{
  "num_attention_heads": 4,
  "hidden_act": "gelu",
  "norm": "layernorm",
  "positions": "learned",
  "tie_word_embeddings": true,
  "init_std_qkv": 0.0233,
  "init_std_o": 0.00425,
  "schedule": "wsd",
  "doc_mask": true,
  "max_steps": 7746
}
Each number is 50 + 15 x the weight over the matrix's rms, rounded and kept within 0 to 99. Layers, rows and columns count from 0.

# down: layer 10 MLP down (transposed), 896x224, rms 0.126, rows 635-694, columns 112-167
# up: layer 10 MLP up, 896x224, rms 0.116, rows 636-695, columns 112-167
down635:48 41 46 54 60 58 52 40 49 57 60 43 67 65 47 47 37 40 51 57 57 25 33 61 24 67 72 59 41 48 54 40 52 41 32 34 61 37 51 56 27 32 22 59 58 51 43 54 42 32 48 19 51 45 51 65
up636:42 73 37 31 49 58 60 46 26 54 52 47 59 62 53 60 62 40 53 28 84 58 79 33 63 25 59 32 23 20 54 65 56 69 39 37 70 21 56 33 50 46 40 45 20 28 27 42 36 31 30 27 73 55 56 47
down636:64 31 57 68 66 48 22 67 52 38 48 51 39 53 58 51 68 56 44 64 61 57 24 34 44 49 37 40 31 43 63 44 49 77 75 79 68 19 23 65 37 34 43 40 39 31 42 43 63 52 50 63 64 25 35 49
up637:73 37 60 34 18 34 73 68 73 47 64 59 46 50 35 52 42 58 56 49 45 37 42 59 51 63 41 16 35 47 54 98 49 43 76 38 62 55 67 35 33 34 32 59 37 55 50 58 60 56 54 65 32 35 79 42
down637:67 29 42 50 33 40 33 32 32 35 45 62 73 48 72 55 03 50 52 55 62 59 49 51 41 61 47 74 63 54 83 57 68 55 51 58 56 49 23 66 45 49 52 09 27 32 60 43 80 32 47 28 63 32 65 74
up638:22 70 25 70 31 45 38 39 52 59 52 51 44 49 54 50 36 53 53 29 64 34 54 57 44 49 68 75 56 33 33 61 45 49 76 74 97 36 19 88 48 45 28 18 72 36 41 56 38 45 55 54 31 25 44 35
down638:29 44 52 47 71 31 46 44 44 53 55 26 50 53 53 57 34 61 67 53 61 56 34 47 49 58 22 36 48 21 24 53 81 33 86 69 40 23 30 46 59 59 56 47 56 35 59 59 45 73 26 69 62 49 59 69
up639:49 71 40 32 55 38 40 50 52 57 34 43 74 68 59 16 45 59 67 43 62 31 56 59 58 54 23 60 73 65 49 27 62 42 63 63 29 43 72 40 25 34 51 53 57 77 30 57 31 28 48 58 55 46 46 71
down639:67 38 64 43 46 64 58 24 33 68 37 56 16 66 46 35 69 49 32 23 63 39 62 46 65 36 68 60 42 26 48 27 61 67 60 34 59 53 34 40 56 48 59 52 40 52 47 56 86 67 60 75 54 57 57 60
up640:43 57 55 57 63 63 44 36 73 52 38 50 33 60 63 56 30 39 52 56 37 50 48 40 33 50 57 55 44 68 57 71 40 42 70 43 19 37 62 43 59 58 45 34 87 65 38 46 33 54 26 42 34 35 51 31
down640:72 49 53 65 61 51 51 52 58 52 51 62 40 34 50 68 56 58 10 62 12 66 62 68 63 55 34 25 55 35 46 56 40 66 28 57 59 40 59 58 48 78 40 74 55 41 50 66 51 67 48 49 20 51 60 54
up641:39 54 39 82 28 30 46 62 57 87 47 69 60 66 75 52 45 67 55 38 51 42 64 63 50 46 18 45 38 53 27 41 54 46 60 61 44 54 52 67 51 38 67 23 71 47 74 34 72 37 39 42 66 28 56 74
down641:67 48 53 43 81 57 57 48 43 40 61 28 32 56 53 72 21 43 33 54 72 73 68 62 38 65 80 59 51 43 63 57 39 31 47 53 71 37 37 41 53 52 55 61 52 44 08 46 36 61 60 38 47 46 40 12
up642:52 45 60 43 70 57 44 50 58 57 35 36 64 49 32 64 46 51 55 71 49 45 51 29 52 50 31 59 57 28 26 64 34 40 54 37 44 32 55 33 25 59 39 62 58 74 56 52 47 38 36 44 64 44 43 55
down642:78 32 68 46 71 46 52 40 31 56 45 37 56 68 49 36 53 51 63 49 64 67 41 49 47 44 70 51 39 34 48 19 70 71 56 44 47 51 50 67 42 49 62 44 50 70 50 41 65 43 35 24 64 28 64 48
up643:41 70 49 63 35 62 56 74 56 30 60 90 46 43 40 51 29 25 21 56 53 52 75 52 26 39 60 51 57 38 50 80 39 34 53 66 65 66 45 61 40 27 80 43 42 41 60 41 60 72 67 42 28 44 59 44
down643:46 73 46 50 51 57 56 39 72 27 61 39 46 63 63 55 54 24 67 36 55 52 27 61 58 49 58 57 53 52 34 23 52 67 77 31 44 57 29 53 49 39 77 67 76 66 52 37 64 57 61 57 38 79 34 77
up644:27 37 21 52 52 60 40 46 49 34 60 52 44 30 75 47 57 47 42 43 64 46 71 40 52 43 47 72 63 73 44 52 49 56 44 47 42 46 42 56 27 64 28 34 57 34 69 67 52 60 41 59 58 54 50 50
down644:59 43 57 44 44 67 42 35 35 53 51 39 45 63 40 55 48 69 53 55 58 39 57 38 52 55 48 34 65 48 49 52 48 55 37 53 51 54 42 57 78 54 33 57 39 49 50 38 63 46 43 50 52 56 36 30
up645:53 30 34 52 46 50 35 46 51 62 37 35 46 70 47 68 64 77 33 63 49 39 28 35 42 52 57 36 62 38 55 52 55 57 71 59 32 70 68 53 81 50 66 30 68 52 25 52 66 41 23 40 61 37 59 55
down645:34 53 70 59 61 40 60 57 57 66 43 69 35 67 65 36 48 33 51 47 59 63 54 51 39 50 35 57 55 57 48 72 53 46 45 33 41 46 62 29 53 52 31 74 65 17 65 56 17 49 60 33 32 49 31 64
up646:85 43 71 60 49 81 24 29 46 69 26 27 78 42 63 45 38 54 49 66 48 65 74 52 47 33 29 61 42 70 61 69 45 34 40 56 48 49 51 56 45 36 51 52 64 46 81 76 65 50 52 84 61 37 44 49
down646:71 64 56 56 34 64 49 41 57 61 44 35 32 41 55 11 45 49 70 36 28 65 46 56 44 61 59 45 46 29 38 41 38 55 67 77 43 68 37 53 52 27 61 53 64 40 48 52 42 42 50 71 80 43 60 56
up647:52 52 44 64 41 34 47 57 40 66 72 59 53 53 19 23 81 39 47 66 49 60 65 31 31 51 60 41 43 70 53 37 61 57 53 71 55 69 56 30 58 34 59 45 60 73 52 08 53 39 54 46 35 46 25 47
down647:60 42 77 23 72 43 58 63 53 27 44 22 47 40 44 71 48 29 26 48 55 48 40 48 54 56 17 49 77 43 37 63 29 37 48 74 67 54 75 46 50 68 56 54 39 66 52 46 57 62 43 47 57 87 49 77
up648:46 46 60 44 31 42 35 52 47 79 56 77 58 68 69 34 39 52 57 56 59 20 51 46 53 63 43 46 77 54 51 29 59 22 56 72 56 43 37 41 60 30 66 49 75 34 81 34 42 42 07 34 61 56 30 49
down648:54 52 63 44 49 44 37 59 54 70 50 32 57 43 56 52 25 63 53 44 58 75 65 67 30 50 57 63 37 67 42 38 48 54 49 37 30 62 47 63 19 56 37 45 48 54 58 63 64 54 54 62 49 44 51 51
up649:69 54 67 56 48 59 51 48 15 64 39 54 56 30 20 66 29 53 60 60 67 29 30 49 58 31 47 38 42 30 27 40 37 50 82 52 57 58 70 37 47 54 65 59 49 46 76 31 64 47 33 38 65 30 43 58
down649:33 28 62 49 47 47 87 49 46 43 45 68 49 37 66 52 35 47 66 46 71 70 51 44 49 24 48 44 15 42 70 71 50 51 54 46 41 40 60 29 46 53 52 73 55 62 69 47 47 45 40 78 49 60 33 67
up650:49 79 42 62 45 52 34 25 39 82 64 49 40 38 78 44 36 54 58 75 39 53 46 61 31 63 45 50 66 56 20 73 41 34 59 31 34 48 23 50 48 52 52 60 54 28 54 61 25 37 34 52 43 44 18 29
down650:46 43 51 14 72 78 34 32 36 44 50 18 55 68 27 32 41 60 63 59 59 56 62 55 68 56 72 32 27 66 62 58 52 54 56 47 36 39 76 36 64 38 35 28 38 57 24 47 58 57 62 43 53 69 44 44
up651:64 49 56 42 20 51 34 32 57 41 50 56 61 66 68 38 19 49 33 30 62 52 46 42 36 44 52 37 49 43 57 46 38 54 74 61 49 55 50 47 67 33 46 70 40 57 66 30 27 49 38 62 53 19 55 44
down651:45 52 39 53 79 46 85 46 54 60 65 37 45 40 64 41 33 66 63 35 52 64 60 78 60 18 54 48 48 56 69 46 52 44 75 57 48 32 29 58 61 25 34 60 70 86 22 39 40 61 42 59 81 62 30 47
up652:82 68 64 21 72 86 63 56 61 64 47 69 49 75 56 47 43 43 67 68 43 45 40 61 75 54 52 58 45 38 47 44 56 11 77 55 59 35 31 81 56 42 39 59 29 40 38 42 57 68 40 52 55 48 24 30
down652:79 36 45 43 66 40 57 38 39 57 33 56 63 31 58 40 39 37 37 50 62 55 56 48 63 49 76 63 49 85 25 31 63 34 61 83 57 73 44 37 63 48 39 62 36 83 42 48 37 64 49 58 57 40 41 23
up653:33 33 33 67 65 48 29 34 52 64 26 56 79 70 50 46 70 58 40 72 41 64 44 57 04 50 31 53 55 40 35 38 73 60 67 43 61 61 66 55 64 49 62 44 49 80 28 28 54 47 40 46 72 41 60 25
down653:49 68 41 41 68 43 56 76 62 36 64 52 32 40 44 55 23 58 69 48 60 25 64 30 74 41 50 10 52 46 49 43 62 46 52 59 73 25 41 64 23 35 44 60 32 46 60 12 43 27 43 64 64 37 26 82
up654:29 82 35 51 70 71 34 38 91 61 27 36 64 58 33 31 66 54 40 68 38 44 63 42 78 38 77 27 60 61 76 61 52 69 51 51 48 42 49 54 51 56 53 20 66 39 60 37 39 16 60 53 64 57 50 66
down654:24 43 40 52 54 63 67 37 64 40 47 68 57 30 78 19 41 66 64 51 74 57 46 41 45 43 49 41 76 49 71 73 45 49 67 32 31 51 30 52 62 53 74 23 18 76 55 33 46 41 54 44 64 66 41 93
up655:50 34 58 67 58 48 46 80 72 47 70 39 49 40 65 54 47 67 53 32 25 21 48 61 58 45 31 57 65 37 33 50 50 53 52 48 58 40 56 42 29 45 50 52 60 68 56 54 57 48 47 39 38 49 35 54
down655:40 49 50 35 62 43 53 26 61 54 30 54 42 65 58 40 65 55 62 69 64 54 54 35 63 62 64 52 49 73 42 49 54 42 55 47 39 38 30 62 78 37 55 51 58 38 50 42 70 41 39 41 49 45 60 53
up656:44 80 56 51 74 59 27 24 51 60 16 40 71 56 89 58 45 45 43 64 57 56 52 66 42 73 41 60 33 33 58 36 51 33 35 44 49 32 49 50 54 62 23 44 39 40 30 54 36 63 50 60 42 34 42 63
down656:26 57 35 51 25 16 54 74 51 51 63 54 48 43 54 15 43 66 69 46 48 36 50 56 42 69 49 56 66 41 30 70 65 76 69 36 58 72 34 57 57 24 25 55 44 37 58 41 38 36 11 64 59 42 62 37
up657:43 37 73 40 53 62 24 50 42 43 34 50 70 41 51 49 56 55 75 49 72 51 59 55 71 09 64 74 11 54 36 66 71 72 44 50 64 27 34 08 51 68 30 51 59 61 81 49 66 64 47 42 46 35 40 60
down657:63 28 26 26 44 36 54 45 26 46 66 83 59 61 64 52 66 47 80 33 61 49 64 70 55 38 53 54 48 17 39 22 50 20 62 46 36 63 26 72 37 77 58 56 44 57 75 37 31 58 72 49 47 31 65 69
up658:20 45 29 71 61 57 31 56 72 49 49 46 42 77 38 62 39 48 49 51 62 59 62 58 14 28 60 51 57 53 76 29 62 61 22 67 43 42 56 52 46 34 40 59 59 51 45 51 42 42 58 64 67 57 31 66
down658:63 64 50 56 44 48 74 60 41 51 50 19 56 33 30 60 63 45 41 60 20 61 61 61 24 35 63 61 56 15 69 46 28 27 13 57 44 69 58 58 51 52 44 33 60 52 53 55 37 52 70 31 68 49 71 29
up659:64 52 65 59 43 60 38 41 58 47 41 45 49 63 58 59 49 44 56 59 68 43 56 40 31 59 41 57 23 18 53 20 57 60 48 49 43 74 38 72 47 64 50 53 16 30 71 40 44 47 55 55 34 44 53 32
down659:63 36 48 27 45 43 54 60 55 58 47 72 65 43 48 39 59 54 45 50 45 66 39 32 59 53 80 47 61 36 42 84 55 58 62 54 58 50 32 33 56 47 56 76 35 46 33 52 46 22 39 42 56 39 66 59
up660:47 29 41 53 58 85 48 37 27 43 46 38 60 16 47 82 51 33 42 45 21 43 62 82 76 58 86 35 57 67 43 25 39 52 40 75 49 47 45 48 68 50 47 67 12 66 35 22 42 53 59 53 38 61 57 49
down660:44 44 26 59 75 81 26 56 77 35 43 58 34 47 63 41 50 40 47 47 39 73 67 35 52 33 68 61 52 71 39 56 43 57 44 86 40 38 58 38 53 54 28 52 63 50 42 35 54 66 60 26 42 53 53 49
up661:49 28 46 57 52 34 46 79 53 37 46 15 45 42 43 67 38 35 45 65 64 43 51 68 46 52 56 58 79 29 60 54 24 42 67 39 63 57 47 47 37 66 70 65 24 53 45 45 57 26 31 47 50 22 67 53
down661:44 63 48 57 44 65 76 38 34 63 76 73 80 34 34 44 36 84 51 40 49 55 42 10 61 81 40 37 10 35 66 47 68 63 50 56 56 42 64 24 61 38 56 55 59 54 84 28 37 50 60 77 44 67 44 34
up662:43 77 62 38 51 58 44 31 35 45 24 60 38 57 62 33 22 42 74 77 57 53 70 32 50 49 66 76 52 42 57 29 42 37 55 34 26 18 57 53 33 18 25 35 48 57 59 85 30 51 19 38 55 50 40 15
down662:36 42 37 20 47 41 52 32 42 53 52 40 58 48 16 47 58 47 22 49 56 18 77 25 22 53 60 50 58 63 59 62 81 66 26 53 81 41 49 67 51 47 57 22 48 68 71 36 25 74 34 45 53 43 74 64
up663:40 64 44 67 44 22 52 50 59 68 63 53 31 46 45 56 63 47 31 80 34 42 52 62 43 45 52 74 79 62 36 58 55 54 59 56 55 54 69 43 37 50 73 56 69 40 41 23 60 34 50 35 79 16 40 47
down663:43 59 16 64 74 55 61 51 21 66 48 58 55 71 55 73 53 56 51 46 45 70 71 51 30 85 49 41 59 42 49 46 52 61 52 42 46 41 67 36 51 50 42 28 56 61 76 51 30 34 48 35 43 45 33 73
up664:58 69 27 39 42 55 54 26 42 45 31 38 63 54 46 38 32 32 53 56 37 25 42 52 38 30 58 44 31 41 54 26 57 49 65 46 58 19 39 50 46 76 70 30 39 46 37 52 27 21 52 81 20 49 34 35
down664:61 84 44 28 17 51 41 70 53 30 50 52 52 35 82 41 45 51 64 57 19 45 53 47 46 66 67 72 59 43 57 58 39 73 62 57 64 64 40 77 78 59 54 60 49 46 37 36 50 37 79 42 54 35 55 52
up665:64 63 50 37 42 74 42 32 46 64 54 54 81 41 51 33 33 48 20 59 29 27 63 42 40 70 40 45 60 47 34 33 40 53 59 57 58 35 34 30 44 53 33 63 57 48 24 63 48 49 46 31 47 50 58 42
down665:34 31 37 71 35 67 36 67 80 60 74 31 36 26 55 49 63 52 50 59 42 50 43 82 56 54 79 30 30 35 38 73 58 34 76 43 78 53 62 65 42 51 42 51 41 58 47 51 57 73 31 39 45 66 19 16
up666:50 69 39 43 70 28 24 46 56 56 82 36 78 19 59 64 56 47 36 71 41 67 38 64 64 61 71 58 35 76 48 68 51 66 36 28 49 54 53 39 47 60 46 37 58 50 50 87 64 57 44 37 64 48 52 70
down666:36 53 53 34 46 59 63 49 39 57 23 56 61 54 28 71 54 39 43 50 33 65 58 40 36 85 39 30 68 43 40 32 36 51 64 52 42 33 54 62 45 51 28 55 35 34 83 45 54 60 62 46 68 32 39 55
up667:44 53 43 50 39 37 50 42 31 76 50 40 23 58 52 43 62 43 58 59 71 78 43 61 32 54 66 25 30 64 60 77 31 29 52 46 58 48 49 56 50 14 56 67 57 36 61 64 22 64 40 56 23 48 49 36
down667:30 25 20 42 67 61 67 35 60 27 63 00 08 27 40 28 49 87 40 52 71 31 81 73 69 69 69 47 57 14 40 36 40 44 50 32 60 55 36 26 58 72 53 65 49 60 27 42 43 43 69 51 60 43 55 57
up668:37 44 51 49 45 32 29 63 54 57 49 38 36 48 38 34 63 58 59 33 44 38 44 70 69 72 59 21 70 61 42 45 40 55 35 69 42 48 44 74 55 43 45 75 52 54 41 60 47 44 65 42 63 77 51 30
down668:35 66 48 37 27 56 39 67 51 60 54 51 45 39 63 15 37 51 22 50 39 51 43 52 41 36 44 44 62 40 63 38 39 57 83 44 34 53 64 41 48 37 51 49 41 29 74 50 57 63 36 49 46 76 46 55
up669:57 47 71 42 50 58 24 71 31 62 42 53 41 39 54 47 55 29 79 48 65 34 48 33 61 67 51 51 31 55 59 62 46 53 61 54 61 67 37 57 37 37 42 60 52 56 54 34 48 86 62 47 37 35 57 48
down669:59 56 27 45 43 69 58 66 39 75 22 40 44 50 37 46 58 67 64 32 45 59 48 38 30 53 48 45 39 29 61 50 73 60 68 60 76 64 73 39 31 45 48 45 49 77 33 55 31 70 60 51 59 76 40 22
up670:66 48 61 82 45 59 80 51 34 63 48 77 63 82 16 65 35 55 36 54 30 51 29 39 66 28 71 32 61 57 15 61 65 67 57 36 31 60 26 40 36 64 38 55 72 45 61 41 26 21 66 67 76 44 16 57
down670:42 23 65 39 55 51 50 15 77 36 51 78 68 29 25 34 67 51 52 73 59 60 90 51 50 72 61 25 60 45 30 49 60 48 30 43 54 47 43 52 57 44 34 56 65 41 80 36 49 36 74 38 69 47 73 56
up671:60 52 54 56 77 43 46 45 80 57 53 60 84 42 46 60 68 36 54 50 64 46 51 53 63 53 39 53 26 50 52 56 58 70 63 49 55 42 40 24 23 87 41 28 50 82 81 54 53 46 38 34 34 62 45 82
down671:57 31 43 40 50 48 45 52 56 39 31 29 35 36 47 61 54 53 49 45 36 69 76 63 61 54 79 48 40 31 65 71 43 44 36 32 39 72 65 50 52 57 50 55 37 48 53 56 53 48 59 23 37 45 72 37
up672:80 64 47 55 47 37 70 71 41 66 63 62 55 41 62 41 36 32 57 81 57 60 51 00 43 50 48 69 29 66 65 70 41 64 51 45 56 49 55 61 26 63 50 46 39 39 65 58 14 56 34 54 46 37 39 39
down672:39 55 49 61 48 64 59 52 46 40 51 57 29 56 28 48 39 46 72 47 44 43 57 43 52 44 60 60 67 30 59 44 26 33 62 37 61 58 55 35 77 75 46 53 58 39 24 28 46 47 56 55 61 67 54 58
up673:46 70 63 42 82 49 53 45 44 67 51 50 31 38 28 38 64 38 41 36 49 52 59 54 72 45 70 34 43 60 48 52 58 73 58 39 11 68 35 44 38 40 26 30 55 29 40 51 21 40 63 31 51 39 73 55
down673:68 50 43 51 37 35 65 21 37 47 35 25 46 43 61 59 82 44 56 51 17 40 26 63 39 44 71 39 69 46 39 44 65 29 36 26 55 34 56 81 64 60 62 40 52 54 61 67 78 64 34 44 46 52 67 35
up674:31 70 35 47 41 60 59 67 53 40 56 85 42 13 40 40 72 38 49 43 66 67 58 41 84 71 27 59 60 52 67 46 55 62 53 66 67 60 47 50 48 34 64 82 55 23 57 41 29 37 28 41 35 70 64 24
down674:23 50 64 38 43 38 66 47 60 39 54 63 32 29 33 58 33 41 46 39 47 40 46 52 63 20 45 58 56 23 89 54 32 12 68 48 57 70 22 63 38 31 35 53 32 23 35 36 35 46 24 28 47 48 73 69
up675:67 80 61 43 31 33 54 23 58 44 48 27 63 72 59 57 40 65 52 53 32 45 34 29 35 25 63 19 48 39 69 57 83 65 48 43 30 33 48 64 50 43 38 41 27 45 68 37 37 40 25 55 46 70 31 55
down675:30 68 64 50 58 21 66 85 42 31 77 47 51 52 56 42 53 54 66 74 46 79 31 52 28 52 68 75 53 46 56 35 35 45 61 38 59 35 41 62 53 48 50 83 52 61 42 47 53 40 31 54 24 44 44 49
up676:45 58 55 35 37 64 34 74 70 59 48 46 91 45 65 27 42 26 37 59 60 37 66 40 49 07 41 44 59 55 76 53 51 60 41 50 66 33 57 52 50 41 63 57 35 38 42 49 42 40 70 61 25 52 67 45
down676:39 49 22 43 52 35 71 48 53 42 43 40 59 50 59 36 45 41 34 48 42 48 67 76 51 69 25 43 48 63 39 52 74 63 43 54 63 58 57 53 19 44 51 75 56 55 26 67 84 56 45 42 48 60 55 95
up677:43 74 61 35 59 48 60 58 38 66 46 57 57 56 70 42 57 19 50 52 42 56 45 40 57 67 50 55 79 60 28 54 63 61 40 77 47 40 45 69 60 52 49 44 60 30 60 41 59 38 22 58 81 45 41 63
down677:56 64 35 65 20 61 54 34 56 12 60 51 23 38 58 64 62 47 32 54 38 47 57 54 57 30 46 41 53 38 53 58 46 17 51 56 24 51 61 46 54 42 89 53 49 57 39 27 41 39 90 44 68 46 64 58
up678:53 35 53 58 49 29 44 52 59 59 44 33 54 30 62 42 64 61 42 63 44 46 76 47 51 54 24 41 44 67 54 60 33 54 73 24 42 35 38 47 42 35 55 47 71 48 64 69 71 43 35 45 38 33 63 38
down678:60 70 67 29 43 56 57 46 89 64 62 66 51 36 33 30 48 37 35 56 54 44 45 39 40 57 56 42 51 54 35 67 77 39 45 47 67 72 47 23 43 50 54 57 53 52 49 23 82 54 70 34 41 57 37 69
up679:69 22 65 57 46 59 25 62 55 71 70 39 34 22 73 58 53 35 46 64 31 67 37 44 38 34 35 53 67 67 31 49 36 42 59 37 91 24 26 51 31 53 37 69 25 41 42 66 65 51 25 34 56 51 26 52
down679:50 33 69 41 97 52 45 28 44 43 40 45 61 69 50 44 18 77 49 26 39 56 13 61 40 51 59 65 59 52 61 59 47 22 25 67 55 44 58 38 43 49 51 51 46 49 40 39 62 58 42 43 41 73 31 44
up680:46 55 53 90 69 68 63 56 83 33 26 38 64 90 41 46 63 52 47 33 64 40 46 54 45 48 63 46 67 38 65 30 53 73 57 52 68 67 39 57 32 61 43 41 56 54 76 62 65 72 66 44 27 65 32 47
down680:60 47 44 78 68 32 49 43 57 32 41 56 34 69 39 90 52 42 60 54 68 55 73 60 61 43 83 45 44 38 52 52 46 47 26 58 58 42 64 68 28 64 63 57 60 37 53 34 71 60 59 50 46 46 47 23
up681:54 43 70 46 38 58 48 72 70 40 63 67 38 65 71 27 42 55 45 44 30 22 48 38 48 46 42 68 48 57 63 53 55 36 53 45 47 47 48 54 46 51 72 68 39 47 69 45 73 45 43 55 46 28 80 51
down681:28 18 66 52 37 48 40 54 62 58 59 53 56 47 67 41 64 74 77 72 48 48 63 55 60 50 38 31 55 33 32 36 46 47 54 36 45 62 78 47 46 65 45 53 62 34 38 64 43 75 64 47 42 31 59 52
up682:29 55 44 52 43 72 41 51 58 62 65 66 63 51 51 47 59 25 14 42 98 28 59 43 49 68 65 69 50 94 41 42 89 61 26 43 57 36 55 67 68 33 44 33 74 36 41 45 42 61 78 36 40 56 51 62
down682:43 52 41 27 38 35 57 20 56 66 56 51 57 57 37 66 26 69 75 56 57 51 32 34 40 76 24 40 61 54 35 37 26 55 62 61 49 76 47 63 47 44 61 45 72 56 60 51 21 73 55 53 52 68 54 53
up683:51 59 76 65 33 51 48 24 21 41 61 33 75 44 52 39 60 60 31 53 43 86 69 37 28 38 34 35 36 58 47 47 55 48 47 42 32 40 45 39 49 45 66 48 29 70 45 73 49 54 47 49 69 49 53 71
down683:45 32 64 25 57 52 42 53 80 47 66 46 58 48 54 45 60 25 42 68 30 47 40 59 65 27 48 54 08 68 38 34 63 37 32 57 62 29 34 35 60 57 44 49 34 23 31 72 34 44 45 53 71 39 58 42
up684:66 42 25 31 35 48 51 56 74 51 62 32 49 68 76 63 51 43 58 37 51 30 45 20 50 44 29 36 20 51 73 44 33 46 62 47 71 41 54 40 40 40 60 37 40 55 56 30 18 48 45 19 81 24 68 71
down684:45 70 32 41 32 32 54 37 61 51 61 52 39 17 46 42 38 50 57 43 74 66 46 41 61 53 27 32 55 51 23 57 56 54 17 20 24 50 27 51 42 57 48 30 68 39 68 61 51 35 53 70 44 50 53 34
up685:54 54 72 64 61 64 44 45 43 68 44 39 46 69 49 67 46 61 58 69 41 54 51 78 68 58 49 54 37 44 62 56 54 63 69 22 51 49 46 56 40 41 44 47 36 57 55 38 34 42 38 60 55 44 47 46
down685:47 52 32 65 44 64 42 77 57 33 28 61 71 54 48 40 39 60 46 43 44 33 49 68 45 53 58 42 61 51 53 46 63 64 45 71 63 56 50 32 50 48 49 28 39 78 46 72 53 33 46 25 58 33 68 70
up686:57 54 49 51 74 58 50 45 41 60 71 42 40 37 66 61 36 42 51 60 47 53 28 17 27 51 47 64 55 27 78 53 77 57 59 64 44 34 51 48 48 56 60 39 49 24 56 70 60 53 62 26 46 35 47 43
down686:36 38 45 70 56 47 42 64 59 62 54 51 73 26 38 41 56 65 48 28 51 66 26 56 50 46 62 60 51 31 62 43 50 63 34 15 44 52 50 59 46 45 63 25 62 38 41 27 42 45 41 40 42 47 48 41
up687:54 55 39 80 59 43 37 57 80 24 53 57 45 31 49 53 48 55 77 22 56 47 59 55 47 40 36 42 40 27 39 60 46 57 54 52 38 44 41 71 28 36 48 44 37 55 38 41 74 29 58 63 46 63 31 31
down687:57 68 34 49 78 56 55 33 50 53 20 41 30 33 83 55 71 54 41 37 56 18 45 73 86 36 13 75 59 33 33 16 68 73 71 37 50 53 34 53 53 76 37 48 55 37 63 50 22 39 49 36 60 53 72 46
up688:34 14 62 52 63 37 52 52 51 59 30 42 44 54 54 48 54 41 43 71 76 45 67 89 28 50 64 59 55 21 31 50 68 44 60 69 60 37 50 31 47 48 50 43 37 60 61 58 58 51 64 63 43 29 61 72
down688:39 60 33 36 39 50 47 58 40 49 41 45 26 38 36 36 61 47 47 50 41 31 48 24 64 39 69 59 41 46 21 43 44 13 56 49 62 42 69 56 10 61 60 52 60 45 47 47 30 51 36 77 45 52 60 27
up689:58 60 76 85 44 40 46 55 73 76 23 81 45 49 56 24 47 59 66 38 54 66 31 51 62 15 63 73 09 46 46 52 66 71 39 45 33 41 29 54 27 61 61 21 49 33 21 51 57 26 43 52 31 60 55 73
down689:59 54 58 74 56 42 48 22 66 49 38 67 56 15 34 39 35 70 49 66 38 61 76 39 72 36 33 50 48 55 39 34 63 84 60 39 17 53 26 73 20 87 53 48 39 35 24 24 57 51 60 61 57 57 66 85
up690:78 59 57 54 41 65 61 66 47 64 43 49 57 38 55 46 55 46 93 62 33 31 56 47 57 63 64 26 64 72 59 24 70 59 70 44 46 74 50 67 28 40 18 52 79 42 42 38 42 72 44 65 68 64 32 53
down690:28 56 39 57 50 56 54 57 66 34 50 65 41 33 09 34 58 43 41 58 20 73 48 59 62 55 42 19 80 40 61 48 22 03 71 40 49 57 42 56 49 78 65 59 39 55 40 64 45 59 50 58 89 48 53 45
up691:58 50 65 38 51 62 59 38 72 62 59 46 18 44 28 36 14 35 46 59 66 66 49 15 66 71 46 25 44 67 63 66 45 55 41 49 57 44 57 74 73 57 76 63 53 36 50 67 60 43 53 69 47 28 70 38
down691:55 39 31 49 44 58 71 77 25 69 49 63 44 33 44 73 49 36 45 67 39 55 87 57 92 47 25 49 34 36 45 57 45 40 57 79 46 42 73 37 58 28 63 55 39 42 49 45 37 42 53 59 77 59 41 61
up692:40 28 47 70 71 62 58 59 63 76 51 63 52 47 66 19 31 72 66 51 53 67 61 35 51 66 44 42 34 27 32 55 31 32 70 40 47 64 47 71 32 40 26 38 45 47 29 69 47 68 56 44 47 75 76 52
down692:44 54 52 23 57 70 59 76 66 60 21 65 69 32 61 63 41 47 52 63 47 48 58 68 61 44 33 56 51 21 66 49 34 49 36 79 83 27 12 49 67 49 73 41 81 48 71 46 43 54 35 68 39 57 48 64
up693:31 34 43 47 36 82 43 56 68 30 48 38 56 45 61 62 59 40 60 42 48 44 78 60 36 65 59 59 52 34 43 54 53 54 45 45 55 34 44 33 64 62 41 46 57 51 37 52 59 44 41 71 70 56 37 66
down693:44 45 53 26 46 69 69 54 20 32 45 72 53 52 37 62 45 61 45 24 54 46 46 51 54 48 40 52 38 64 25 25 63 36 27 53 50 76 42 60 60 63 77 78 59 45 48 46 60 79 45 45 68 45 38 56
up694:72 52 53 83 57 91 34 58 64 56 53 70 65 53 43 39 40 31 46 48 48 50 37 63 19 37 51 54 52 65 16 61 75 38 67 46 58 42 48 51 59 42 48 46 50 48 31 34 39 38 71 53 60 50 46 26
down694:51 30 46 36 49 64 62 47 69 32 54 56 37 15 55 68 62 25 60 49 47 36 66 43 47 56 65 39 60 79 60 47 60 67 41 41 17 48 40 64 55 55 41 49 47 21 53 27 55 28 34 44 62 44 39 58
up695:46 34 78 69 41 43 36 39 43 37 52 51 45 67 45 40 47 32 76 93 25 36 46 69 46 64 41 88 17 54 48 35 55 35 59 63 59 48 40 72 55 47 52 70 59 39 37 61 72 40 53 38 46 68 72 69